config = dict(
    n_head=5,
    head_dim=128,
    vocab_size=18550,
    activation='swiglu',
    norm='rmsnorm',
    rope_base=10000.0,
    tie_embeddings=False,
    optimizer='adamw',
    beta2=0.99,
    warmup_steps=259,
    final_lr_fraction=0.0,
    batch_tokens=[131072, 262144, 524288, 1048576],
    doc_mask=True,
    train_tokens=1573000000,
)
Each number is 500 + 25 x the weight over the matrix's rms, rounded and kept within 0 to 999. Layers, rows and columns count from 0. Numbers have three digits each.

# layer 3 MLP up, 1728x640, rms 0.0364, rows 428-527, columns 512-575
520527489498542501473484477506494546511491518501462471488472496513560514468508504485497513470483472479507526488507465517495475505504501547495496507496509462562482545451451545512486491465482522
521517470500481506475474485508482495487480513483497489454468482489523472514538457457484517462470499481511549506497495539462484494464501499520473505466561513477507556455500500516500518480470489
467516497510470490554503501524523502515522521480508475461515471468494485486541513484463518499507476536511498487469503505481537498526460474532511524532550502501532507507543493501493493495475507
501481520488533504469484500494508472507506496496495504556488539493503494486545487560461507511493493512493485502508473510516517537453481499506522584514486489506505468488477492484511505548532484
477478477546502507476457499499507474531526472496471538499500490493542552523516491484546512498482505502520515505537513453538502515477556481478478479535530491494491502471528495518474514483467492
463482500520479536498479492511515502469525512499484504465471503498481533487483537532489465468488507518527516504485474468530491515468508536496512539544507501486505499492524513494507455478529499
479500468502502486494490520453438509531510479502501503491492437528497527528482503511541504538487514513503527486485496477486532541505482497478518459534516514488513458537521522539511492463458511
544516453545524469514486487504524496482505498494488498518478525526528495474506518502516502517526488531500506500487493513571454507532504472500520517531534523500529497510472535484499545481568490
529489530494516480466501519468524520560493441452561467532518495446457486521500539494514467506519504479506512514505504509503547497508543473549512476481513529506511565482521494512487532500425505
520492499520497445444530519514512564491485527525487514489509499487547462490474492491529487496515512490534538543452450546504497531505516512537482488489510542548498472491494505495501505500530518
513499498504480485491474525500529485497509515450479497488503502493510473503507504496477530474491487465538506505512504532523511501484471513549509496502515510494505524563500466481529465513528474
511520527564487462438454523519509511519478525474487518455497513478516503520474516497515453457506503543544490522516486482465477524524504488539502471487464509496518489507531497516510490483487547
480486483487498518473495486523530488513518504515504541473488477469468505564474531497483516498508498455496534524518525510522528516554543544492479477502463510467508509466512510523490515507490477
474509521482475498479499483490541492494579546479515517481516474520490503509468506575469466548499482514468489482521531475527486527542464491485509463513445467495540479528512513481512487467513476
507481499465514530469478499509500508489506550548467526508502498507500467552495536456460507545492482521491481492507514520495535524516508545524508451482426494493503527527510522464514476557477494
508491461486546483477486483524481519488476522490488443504505507511513524559531497468483543480477514481481489528489461507513506505498474493477491509468483459500493523478462518494519508468549486
484514465504517499496492499472448524511474523506448485506510503496499481501532499489500541511484499481496516521459492526468523508498547520507460530484516490495509508502493512487526494526479506
445491520515485492476541535492527494490505518484492557484473531470498486483503485474500517469524510496491537512522467505506511481466534468518519489511444533532461506480461465517490514475522513
510478528547495479497525509472483531468486492492489506497504505453513490468471478492490500503461507477539561497516533508496468473442487460483496522493481559452493493486454497489482445481493489
510475523477509509477475510452514494487482508513498524503499490524513519498449484506508505510503549531479452526492509493498508496501507523495494491482509499459490509476506533491567489530444509
500490485520548507461474494533534531517528524501516478513501495538479521577519539520470513441525489505526490543472490483532488515476514568495480520533503491534532533479465492475470530496524473
508528486473479466503489518520471472465485466504522513508482497463483530509520516473532482458452506481511496563510498475446487512484493480524544488507517531512485445475521495531475512478473485
515509508523499493500500457520513479493502536492497524477478469499500476491529525515522473473505514487494496485538530502508516474482494469456473507531523486491484508494497446511523496500528500
501522506512452484493496486501512520506512543490542499496489514473520461484465432516553473487477528563532520507513506481544471494487511519502524479501509494508505451463471466545510526493508444
464507484471487468493546448482449474494480521505486449480489538543519522507541525526488487510446476471501503529541509469504467517556504494501504493489508485504533486519501551524477527494557526
498509512537458508480509528545514514527491511518527502477497488477510456502514493491537546520490508523475513519496514509464517521497511492519518511469487496552529540456481485525519526483523490
485537462532499505511489506480448502523507449526480527466475518554497477518503530518516526525492528439495486517495473532476547527525498487497489496487484436557464507457473492517517476517452507
482475521478487508498547497487496471531486463514530534525495488532468472496529486467524504540518504522471456491510491534502509490508467509497470484491543548483502524472492515492492515518498514
495492554480468514470501492444497506524521517540476474492507443512486494515473438485484572526521504499486525497503523523542467504488505476491515536501493508463468527535515510527514483542530492
455514533507551504517491435505507499528532535542541490466506487539506453529505496530487524492495482480468532510503465488490504493541541498499481516508551554520467519502470499533509477522517519
531456522458487463497533512478499483486491519530507482517510561491514510488476540482507542498488449478526546501507511494496468480521518506510524489553521470518495473490541523478507478523502496
467514504528509448510522574543516531521473487517454476521506488546497483497531517505504568472521517517502480477481489526542513492515510514497513496534508496485511469519549485475531487524534525
508491523508518493494482516455518477496520470487494549488482451498498558514527462506499517498515506517521570521512475488461491538458483470496507520529534488514515501492551487451507470537522487
491482491459531526499467509505521524495489502508478467546522484517532550522506523488551515514499467482502486523531445489505573507538524458469467521532490518510489459503468492501503517536523510
478501457492537468495462536505497495495511516520499476520504497470539434509513506503543517528558514505444515463506455488531507527507492490493514458495539527468523489519482473484485499496487465
490538497541489490501457508447468504497533530517521526532526492479494512530495449496510490472500516464522500499488488476490522504508509474460473546495443503519438478513489516523474497490544516
459503477497506525517504501542432481478541525501504487499507504518498563497494540491522515554447508504437461490539451491490548519515484511493499500523512474514498465482494491487519465506479506
510552531558509491493491505476377486490460433494510473508472441502552508534475479540535520460469515457507520547482498499502510462545503504457497523441445497500475541511544515484480502512509502
463513514572533462486530551528478475511500516518487490497484462515475530480544517505544531480469500489521468472506502504533491511464500497503473526521540581464508485498495512465491495490459499
517509507483500437496529474534487540507494522498480501526491556458481499473516518509509487502480522444494464481505513524468450486515493442526465529451532484498487437503492517506515485442465523
502553452508466535528503466455481483499518481492480499473485484520503456483510475490516533544478506499481501516482481493480520468463467452484532525479501535546507478477519479528503523497504521
488513537512485476505454501505514466515548495479496519512491566443531500519454500478482515543489503497505508492512471490551477484483505516475558507515491514460523515524539525529492462497492509
484464456490485482500515485552479459494496490490514459534485538496499541464524518470522466505533522480527489495486542507501484461507483477471519516527546509556484473478481521489471546461499476
486484471483514525531480527508496493477547470477556529480503519476527502483504501496457484500475503469476493495529539485509508484507508492525520503497489508504539512505539471507506548504510463
517508527512497498543585497477467514485538500516523491504509519489432480547498467473525499496467492512486505470509509536506496497481508505485476512462493521499483428481502483490482507494486473
474499464487488476474477531450485531509468502505509452499487536507495501554482508490501519466522478503468470518492458495485508555520515535507492530540433490474484531537517467482530485543540522
458498545502494493504490491565485500520465504545483454492526495461517490501494505493480510456524534492517498511527475491492484509499495537526495510474475530480517477485508538498516494510520511
502509511528538516492482511528502537502539477457466452530512516530482481529498497483448531509463491488488493518482518510478505506528521478531472502517488468495521486460500484463517507467493475
526491556498468515481496455475460544518497468524463476522502482483481481475476458504471493538485531510508483484522496516477499504500506514532494554443496522524511500507518509499550505527512514
515497561499470525496498470479508531471466539484516523477514452495510519514482490529501534472504485501516525490532501484483466518479502517489516501514464493497509521543479486533483473516528504
483465494492458524485506496500514490491475507494519481482488510515503497488505543463481495481477539456469475495509501492488465479477508502503475522474515512481485526485527530522486469496481500
507522497529522460485502526497506508527457512519506499466480501517497452513510496521518450473518504489506480552521548466510520451505487476475533469530524503512510489501486516565493529551495486
476523451505483449489538521461468539513509499527516502492499520505527509438546499458513506490505489510523467498467505540506540542516540513531506467465495519490511524517484506513468499474505501
494517545510504515536520505489495508496504515497524458546510521522529489492495458465482494507498507500464494489501509531482526487506544491494495496489507508495476477531471438497514558514530507
536513498497528507463475551490482489494488500504531525504522503474496530514514500499509480474501498513465491468505513473522513496527482458531523464501479514484546551487519485505542442522506526
507516444526505511446509512500500488505458509508511518474493478503488525465478442515486523467514526552513504519474527491497473517524486504498500513504510483522465519507505513470534514509539473
509444544494466498511519515504474527499507518511445510439516475494535489513508474547517484505496475468499495498506426522510467525539544512510528472557562502537515486507497459524465505534437500
525511468557439543501483491505507500521455548544490442491549518480497480528480544486551502474465504478486529491488510502548518487510510503517493450490547516497511508480537518510504491490525492
507515456494509487478497532502498514553487519505502487497534532470478484484484488567456508531483519453465476489467468501489474505541509498529494504451479470469503494487528488486510471545492509
500494510525498533494515498505555493487503494535487519526513477471493507550510544504531525492482519461503511470498555489476524522537532539512470523496509492433488528515512516499551525498541495
491502478470501503513490467507520496511513476498490502490492487546498516489547514525500517505496520480492510510507472497504502485518519451522543495511544479509465508476525494531498500518481523
471510474541477497484517486505491481542488528493505516504484534457498496525546510468523538528506506482500515464516515492479473513475513489567502547472533525429505499473493535487491495461496502
495444525509500488502488522539509518493498497537484495456549481477464489532484470482501528486491500464516519524560500503482508534501530553513496496458502475457476506521531483499512484521527509
511473543517483494492509529499482496506510508467493489480463508522491485489525462501498486490521477433539522479461528498468460478504495519504524458492516514463548519502487487503512472494499479
486478502492482504522526482559549512551517535499464518485506510533487486499497448502508502515487502529464524502479511505582510500532489527478438491495523502497537539462503539456516474506476461
510511503518488504448484521510499525511466468473491480466512527504512519494492549501530472512482499518522503522515511473512512521496512514490511506482495507460503513471517492502523526551500516
503489525485486551478530535495503481457474558508490536499459501538557542519510484482507507519457485430498526503472477485514474501474500466521487501518487508522483490475482479483495531504456504
527512488514494506515502494541493478495516468476488540525481477511482495526486492516549460488517508476537527414541488507501484455441507524509491537521546472510486467464510486544489517430485477
475502504528504509479505506468494479483497540529505492507489510499477495529505485521499534518490500486516499520503504472491512478523523504498495499472488540508504531483502528523506520467498479
479508515484449511502506495506493532493501512504545497463527502514520487509503499511477504500478474514485525447508535494502540479489463510465473517545525536507485470503505531501485480491513512
444494519523466522515506467463482501496503455503481557493484521512485470523498463492470493495496542502481477565533530488490486486483480523491480537523501521488487519481483495473517484472455471
524513528486498532493477467474460502452483458509490492466505499504548505501444509477488452509479466516498524488527512490528506497486508545452528492477491506502482481488525478501481455461471491
492502510489470484510470460491486551509454426502508472520544482470452498481478510494484480487472505509470453515523498492439485514496490495509451527479475542442465443503510496493522478521499467
510542483495477474496499508514520496508500473499466540519482466504479522490526501495477486545493469519476502520485512481495490524474465488474502467532487437427522529462508522527476508524483505
544501527497459475513494464476533509480511524543498506471520470492521481521432519481516489467517510501583553468509474483475472453482501516538466499516497518464505530518461530465518438483513539
500524492458474570482510501491521501499529507520533513486508522530465534473481482460516475532515498527488523522505509530515544500528543508540482476474453508516518527493521516530495437552530494
509497507520466502496543514477478503503505516510487463499522509533453513534513487498466495470468510516532519524477490500490522510531489481484488538478446510495483504456454513528522557504501491
520461530524466544535498512473508529478492504480516536459496507511497543530520489555519460494538493481540513447496511534497485494482479506497487504527479524501486501497535526470479450481485526
522487455437548521496463493516547526524509504484544522493502511461473506491445487472522515487502503523453488501462471524518460542495523497508516478496489491496505517514528474480495491489527514
468518527472505519464465502503476489484544482479506537468492531500457502538474430473509468507538501521555533540554491488530491482494513479514532475512476510478540506514477531517492502525473505
529511512485499501504533511498532551463480503483506486508492527513487505481501492490527506459464521496483516534488530510460502469492504538478497482520532504501479469485492522501508470520465454
480509508435478504475476498482507586485542536515484514512529566534508508490481478506486490480522523527498503487477485494512514569468482525507507492509492492512454462535504498449451454521511495
515545500558495472533516486509490489464507485535497498501493476506508471475525484511470485468463507481468479546510531489518506480464476517458504529502534496531514551489499458531500509488503553
543553474509479479507510501517487514488494463510472503521522471520522511512494489483504497469458514535511499506514542487527477505494538450501531453483521533518491511475554490518524509514485505
581504495520525479457537476503501513502472497480499487504475478511497524466485503484505494486485465532487532472500528505526475499489496517519567512497514497499529513494493480566499481522528510
498510481497475528512438491483463451458514484503486519500472511494473500485528503495489460469489509554534490451483532500538502500565505498446508485505520491491490475514521477535480502497468513
483506479520472492509528527525506518478454488542499488474506476498476483536499516491491540493521500489459496498513484509518502550531502467497518487506574498556476448507538492510515498477481480
511493455478482532481502477503515481500501464544511469499498483524502484497490523449496482518552490552512501478503474484517474489516551488491481470503481500530441479492526513547473505534522529
495508530464545531507490524449495495554511485546495532530487520523522518513529488472492490518484527471492499525521463476505484455469516514421522502491463499519494501513529495534498512490519503
515487479491498518512559490529471500493515485529502468508478484472453500513555480515542499531477515504448510500495498498493529514507517482535524522552496488512541489513487472489489528495517495
503501505533518501522502483509475512508516466454544514503515497501499513487493498529544508476460470518519481517489486520506498487506523521505503513509512499534503504478511506495476508516459510
514509521559498502500503552472508446530467520519503477490472449510475490506525536504477484485479492508523443527479512509480526496490459498543537520501449482506493518467488468500526463508516481
493543491510501504506467499525511521502481527500506517487496501482503494499500476509489495481518491506515492510482466489529504487465520489468524472515572471503469528498465505482474481531463442
482507480463491478498482493500504488513441490505475473507527443474524441531509544546496463514511505525516489508478487515502560516518474490523496464487511493462536536462533545492462469537530491
503497475513489514534520485514498530522448484499484515543490510517462479478517482491515499495501491479452493516492558491486503471473516501501504539493484558510486498458472485550517486514495513
505442486480480528476517521505505543494492527497533512531497512482488483477492561506511511477483524494524512503486525483471499487505506502507494461531542532546487488490486449463531532523469502
477474505477500526514453507482479497522520492554493556495443541541521526500492567494508496549479489481466519517470465472503549521532530549508509498515483519476503449503493502506477482495512528
506468501501499497523469519475472532470503495531475515485533510501515502473513455482502532519469488523523487461524486485456527534465463483510503509514525499483550487452523523447453488478460487
515487487532460496502487521513486479543485519486490499456527488480505519516525487454522528519539533475500545510507496527452499512525510487504498486490496499499484480474496507522507496538523522
562496495489462543468523521526513502489477483505459486491543520515527517522488512536465504520490505471480506517490500521514495521502511494452483462449435490513516508498511540494460502539504488